{
  "head_dim": 32,
  "norm": "layernorm",
  "attn_scale": 0.177,
  "init": "trunc",
  "init_std_qkv": 0.0625,
  "optimizer": "soap_variant",
  "lr": 0.00784,
  "grad_clip": 1.0,
  "batch_tokens": [32768, 65536, 98304],
  "steps": 2161
}
Each number is 200 + 20 x the weight over its row's rms, rounded and kept within 0 to 999. Layers, rows and columns count from 0. The size before them is the row's rms in percent of the matrix's.

# layer 2 MLP up, 256x64, rms 0.195, rows 163-188, columns 0-63
093,208,216,179,215,176,181,209,200,154,169,185,159,208,236,220,217,194,197,199,199,173,176,188,213,215,219,196,198,226,222,154,170,209,201,189,204,199,189,173,202,215,200,155,210,237,195,197,202,242,199,191,211,194,186,185,214,208,227,162,208,216,199,197,206
095,214,191,230,229,224,202,183,202,209,175,159,219,221,222,200,210,211,197,158,170,187,195,193,214,188,190,168,212,224,178,185,192,208,212,221,220,237,203,175,181,218,209,181,221,242,219,202,203,187,159,215,225,204,207,225,226,201,194,194,180,228,184,218,184
104,201,210,175,161,237,212,214,222,187,207,211,197,214,204,221,225,193,198,188,148,199,235,193,237,219,196,210,174,208,208,186,205,190,194,200,163,202,180,163,231,177,193,197,211,212,196,208,234,215,204,162,217,220,225,167,202,188,210,202,223,223,207,219,181
088,198,214,193,190,200,195,195,220,207,178,182,172,186,246,193,209,216,199,145,175,219,248,209,184,175,196,205,176,226,196,197,195,201,217,160,216,208,213,238,193,205,200,194,201,174,227,176,216,208,185,212,172,171,211,204,200,165,211,167,196,190,226,215,194
095,217,229,212,139,207,181,182,197,190,190,202,213,222,223,191,187,199,195,199,225,190,197,220,190,183,191,197,193,210,164,213,221,251,202,206,191,204,220,199,171,238,208,211,211,178,210,195,227,161,206,187,172,198,211,208,199,200,205,187,165,187,148,209,218
093,185,170,188,202,200,153,238,225,202,174,184,245,218,212,204,186,222,188,176,205,166,233,203,233,220,199,214,182,173,197,192,195,196,193,186,217,204,203,198,198,202,193,181,166,195,210,200,229,206,174,245,229,177,199,197,206,201,182,206,192,235,185,176,182
094,230,192,187,200,186,205,205,233,173,171,221,190,195,208,201,181,193,201,172,205,183,195,187,204,149,188,224,198,196,177,206,234,189,210,212,216,189,164,238,192,198,181,231,211,178,204,210,201,173,234,192,222,174,201,185,175,223,195,214,173,226,164,187,168
101,235,206,205,208,171,195,184,184,208,211,197,209,216,175,167,174,222,219,209,199,196,176,155,202,187,194,206,206,184,187,205,206,220,253,252,200,197,219,213,204,197,220,215,231,181,207,208,226,232,183,186,190,216,182,199,192,161,206,193,209,186,235,168,209
100,214,215,219,192,210,192,217,183,198,201,209,232,193,216,219,181,165,238,179,193,156,205,175,227,217,206,206,192,193,210,188,202,201,207,178,195,182,234,134,203,192,193,200,208,172,204,229,162,181,187,195,194,192,198,249,196,220,211,219,229,199,191,192,190
048,213,206,193,218,153,179,164,232,195,206,205,235,217,229,217,228,177,155,186,177,205,198,186,169,220,193,184,188,230,183,224,221,211,220,205,207,205,178,182,217,211,183,185,193,195,206,189,187,192,213,179,215,187,212,215,180,175,192,201,240,240,192,183,184
085,195,214,186,206,197,189,156,219,196,193,233,161,189,201,187,196,208,174,217,199,196,203,174,224,194,204,208,195,181,213,207,193,200,221,185,178,201,216,211,200,216,168,198,207,209,201,186,156,216,220,163,202,198,227,198,242,228,241,199,187,201,257,202,235
090,208,190,154,161,218,195,216,201,218,206,203,204,243,212,202,191,185,196,185,196,211,207,173,170,232,180,182,178,207,179,248,223,207,194,245,220,183,202,229,218,187,173,176,174,190,210,200,205,197,182,153,210,216,201,179,188,199,217,212,207,209,213,202,218
108,198,209,187,193,187,177,190,177,196,157,244,232,219,201,203,202,218,172,185,187,215,202,200,224,215,205,242,197,232,193,216,203,191,209,216,206,206,251,193,200,231,165,192,200,189,213,199,208,175,231,196,201,154,214,208,208,218,220,189,175,205,221,165,187
138,205,200,189,211,187,176,249,224,205,172,247,239,199,230,216,159,211,192,162,207,194,208,242,210,245,201,194,204,175,210,189,202,191,201,182,206,226,209,202,214,200,203,203,187,174,213,199,228,214,206,222,191,181,183,179,182,203,177,205,222,225,193,195,180
082,195,200,192,188,190,230,184,194,176,242,193,207,237,175,218,200,214,209,187,208,218,191,187,202,179,207,224,195,193,163,215,168,179,217,212,256,220,189,176,215,194,190,214,206,198,217,213,193,197,213,198,194,235,221,202,177,155,166,196,182,207,191,206,155
114,208,201,209,194,208,220,225,196,215,193,219,185,186,221,183,204,206,185,230,180,178,197,182,207,225,211,222,215,215,203,149,196,231,189,209,208,201,193,180,233,200,192,184,203,194,176,196,198,201,205,241,231,180,193,176,188,184,142,201,239,206,163,175,166
086,225,213,184,219,165,194,201,192,182,190,217,203,201,183,228,195,203,161,178,202,201,201,211,198,201,197,256,199,202,192,213,195,162,193,207,212,225,187,203,172,196,173,189,211,218,215,202,187,190,213,175,182,203,186,188,258,192,257,181,237,204,215,216,193
114,195,200,179,231,199,209,189,188,204,212,198,223,220,187,190,180,206,200,200,229,220,199,214,168,211,178,194,190,182,187,195,214,197,158,245,199,188,230,201,217,235,195,204,229,198,262,201,215,189,211,225,226,182,210,212,171,213,178,214,212,175,197,170,162
111,180,215,171,219,139,214,188,151,216,204,211,174,230,209,206,193,191,184,215,193,199,203,219,185,175,183,201,192,232,246,187,232,181,166,177,189,194,196,199,218,194,167,193,216,184,204,204,185,233,221,207,198,198,171,205,208,203,218,189,219,209,221,208,193
100,189,207,189,186,211,176,236,220,189,197,207,207,170,211,186,202,212,146,198,190,170,189,205,216,229,199,205,207,214,219,167,209,208,202,193,188,180,146,183,208,221,160,157,179,194,182,199,211,173,188,204,220,212,183,219,212,199,193,202,227,198,197,175,243
090,224,226,187,178,201,214,223,241,189,237,184,197,220,188,167,185,225,226,176,172,183,200,201,186,226,205,178,166,194,189,231,207,206,230,217,207,167,248,225,188,211,209,204,210,203,233,196,195,216,185,193,198,180,178,191,191,189,181,194,199,182,192,213,162
096,227,195,213,195,201,229,186,213,194,170,219,205,198,179,219,208,199,204,218,197,192,220,205,194,169,142,215,201,195,193,195,157,207,238,184,203,186,203,203,207,244,207,229,139,203,217,176,198,219,193,243,204,201,194,208,188,204,185,195,193,237,183,200,191
096,188,207,190,227,199,167,220,195,227,197,212,204,193,213,221,216,204,210,168,213,189,197,223,209,215,194,225,166,202,204,252,183,169,199,165,192,202,215,181,195,212,220,208,180,194,236,167,202,168,208,232,218,199,206,246,196,200,194,188,173,206,218,244,194
092,210,207,197,221,221,188,204,200,192,196,194,221,214,224,216,199,229,179,202,196,196,224,179,194,231,227,202,184,231,184,190,177,229,207,236,193,215,193,175,201,198,196,181,174,162,181,210,172,192,207,245,209,148,204,211,218,191,156,209,228,182,218,190,229
107,198,219,165,184,191,176,217,202,202,224,187,226,197,194,190,205,209,181,190,160,239,238,212,205,218,164,202,199,203,212,203,203,190,156,181,200,188,176,180,218,184,202,199,226,175,182,147,185,169,221,203,203,188,197,189,206,237,221,190,208,228,209,173,194
118,219,192,194,192,207,163,222,218,194,203,198,187,193,234,197,237,237,185,193,197,198,209,207,141,211,203,197,208,231,246,187,163,188,190,216,188,228,211,172,183,209,196,187,176,204,188,201,231,190,158,221,206,196,206,215,195,206,182,165,212,224,208,184,196
# layer 2 MLP down (transposed), 256x64, rms 0.17, rows 163-187, columns 0-63
101,221,206,217,215,224,209,207,190,212,219,189,189,205,198,190,196,200,186,217,224,180,214,221,212,190,224,194,233,213,207,185,204,260,180,229,199,205,229,225,170,217,200,211,179,216,163,216,203,192,232,203,173,175,189,191,161,208,193,186,174,163,165,216,221
083,209,212,216,189,220,211,194,191,172,208,195,203,181,244,200,183,193,199,187,217,201,173,227,183,211,195,251,193,216,199,224,201,237,219,212,189,189,201,206,174,208,205,183,234,218,204,230,202,230,192,164,197,198,190,172,155,157,221,229,206,231,196,205,192
093,205,189,165,176,247,218,219,236,202,215,234,199,200,194,216,209,175,195,208,196,179,205,226,199,170,195,186,169,200,195,210,186,160,211,172,228,188,177,168,202,193,204,212,219,208,231,217,194,199,195,167,174,221,214,168,221,232,207,181,177,178,212,211,202
108,190,210,208,189,174,210,231,177,210,213,195,181,207,166,204,160,190,168,208,208,189,206,180,219,178,191,201,197,194,197,184,206,187,203,196,210,224,204,177,174,190,244,202,222,211,241,140,170,189,187,189,190,226,197,197,202,223,194,233,201,172,195,167,227
086,185,192,200,248,204,217,218,190,223,197,192,224,189,164,191,192,187,206,197,188,194,195,198,209,190,188,213,183,181,227,234,174,173,180,205,204,204,223,198,199,173,172,163,200,208,171,219,152,224,189,219,215,177,147,209,196,194,177,205,221,180,217,190,175
099,196,219,212,234,191,198,188,193,194,195,196,199,198,181,185,168,195,209,207,200,214,211,202,219,192,211,233,176,189,198,193,252,180,203,206,221,187,251,217,207,200,177,199,226,175,222,216,185,216,252,154,206,176,177,156,196,225,206,213,218,199,201,206,218
108,185,240,184,199,200,212,197,173,217,215,217,201,207,174,191,208,185,199,203,212,211,214,164,153,227,217,187,193,201,185,220,188,190,201,210,211,216,252,210,176,239,179,210,200,211,169,169,191,178,171,208,177,175,173,221,186,216,180,207,224,195,216,181,224
108,184,199,201,193,221,233,195,183,197,189,204,194,195,237,215,252,168,158,213,185,204,215,221,181,203,201,216,193,219,207,213,190,177,151,150,185,175,173,218,191,206,201,190,206,232,210,214,192,202,205,200,192,219,176,190,185,225,185,202,175,188,175,234,207
111,200,227,186,205,196,190,196,200,217,229,207,178,196,194,177,181,179,219,185,179,206,208,182,175,210,154,229,241,188,204,213,204,183,212,205,194,185,204,254,201,180,201,171,200,209,171,196,204,230,194,167,195,148,194,178,216,196,202,209,215,222,225,239,202
072,181,185,209,177,250,231,249,153,199,177,181,179,170,184,213,198,207,228,197,206,217,177,201,198,185,199,217,212,176,194,196,195,186,169,191,190,200,222,230,180,190,199,219,206,200,168,182,194,210,189,240,192,220,197,184,221,217,230,177,190,202,210,227,204
080,198,220,185,206,180,203,177,181,208,178,166,215,213,205,216,213,247,186,182,221,221,181,190,184,183,171,191,181,236,195,212,232,205,181,205,177,202,210,225,212,222,218,204,187,188,214,204,196,200,228,228,190,147,193,168,206,204,180,195,211,166,159,176,196
093,198,222,208,223,227,209,194,208,228,188,179,215,194,167,191,218,186,203,207,204,221,240,200,195,173,188,218,224,207,244,176,202,165,178,179,183,181,178,167,214,189,194,210,197,217,221,178,260,223,206,210,220,174,203,212,205,200,202,173,205,213,212,225,179
094,213,201,222,169,167,205,215,177,227,185,214,211,244,193,215,191,213,234,197,194,203,183,187,218,207,172,211,186,199,197,230,165,209,222,219,193,189,255,208,218,208,202,169,216,186,222,219,193,166,229,211,179,184,221,193,195,219,204,215,223,218,200,195,162
107,216,206,209,226,187,186,175,221,195,168,215,179,207,230,197,171,222,227,204,185,175,211,213,196,220,213,194,166,191,196,176,222,173,197,172,215,172,183,167,179,250,210,201,213,218,185,207,183,212,210,194,189,197,179,159,190,174,232,198,194,183,216,235,204
088,194,189,184,184,205,214,210,215,155,215,258,201,210,223,228,195,191,215,181,187,208,207,220,231,223,236,189,201,156,175,175,191,203,200,195,200,155,193,203,221,196,188,218,211,211,211,189,215,179,201,196,221,207,219,204,198,242,217,194,176,180,233,216,179
089,183,202,225,236,232,185,231,158,210,190,198,207,200,182,180,185,133,206,200,197,199,195,180,173,198,150,171,196,199,202,202,195,209,216,199,186,160,202,222,205,190,199,198,199,220,213,205,203,185,203,189,203,245,197,187,190,212,210,193,249,221,204,197,193
095,201,213,194,184,203,187,222,199,212,211,168,196,186,211,196,173,198,221,222,187,180,188,217,193,222,222,174,209,197,142,199,151,207,190,216,174,193,178,216,220,184,200,246,197,168,186,188,209,196,201,218,206,157,209,201,174,192,164,231,194,187,210,169,194
103,194,197,194,207,214,191,186,175,201,190,204,194,186,192,202,193,191,228,229,202,218,207,203,198,195,208,155,211,224,190,216,195,214,206,190,198,203,209,170,251,222,174,188,235,231,204,238,180,217,223,195,223,205,216,190,177,204,221,207,212,214,228,273,215
094,213,214,210,196,202,142,205,212,182,203,165,208,212,196,179,187,229,206,231,220,218,183,190,177,215,215,194,187,177,204,264,187,204,216,211,218,202,197,194,167,225,187,198,172,228,192,240,177,195,217,162,197,208,210,187,195,189,179,178,189,192,185,206,210
090,198,200,208,220,214,215,201,207,196,224,225,198,195,200,182,253,169,195,233,197,185,205,205,192,191,184,209,171,189,191,195,223,242,200,232,178,183,186,231,194,216,185,175,229,173,220,176,235,214,219,207,219,213,213,221,224,198,227,247,183,208,221,189,199
110,213,170,199,198,211,222,168,183,234,201,180,214,172,209,204,206,148,202,209,222,216,183,194,212,199,175,241,224,211,205,195,185,165,206,180,202,208,173,170,209,168,185,199,183,227,195,227,212,196,205,230,191,207,169,187,214,229,207,209,215,217,182,235,226
101,190,186,194,218,195,183,201,171,217,194,190,206,217,208,206,191,190,191,191,197,198,207,164,154,201,258,213,190,201,219,191,201,185,197,218,216,221,219,199,188,193,186,182,232,196,181,198,158,168,208,143,213,189,167,207,229,171,187,191,222,167,208,185,196
078,204,215,175,198,186,168,199,179,183,187,204,185,202,207,187,173,236,208,253,182,217,199,209,240,192,199,221,208,168,236,231,219,208,206,176,209,235,211,202,224,204,199,211,195,189,203,196,168,224,193,173,226,192,176,217,190,201,164,189,202,176,191,163,189
102,199,225,181,236,204,182,228,200,223,189,190,209,212,203,203,189,202,203,200,159,173,203,201,233,182,188,217,220,157,202,171,185,189,191,203,191,215,221,243,205,202,183,214,213,190,199,195,207,198,186,186,201,182,150,189,213,219,188,190,270,211,199,211,225
102,238,195,198,199,176,199,222,180,212,220,171,209,189,200,190,185,193,195,185,192,231,212,212,197,215,209,203,202,191,168,219,183,223,197,237,202,187,184,207,191,197,197,209,229,180,217,156,197,194,261,192,165,157,182,210,193,192,195,175,247,180,202,212,217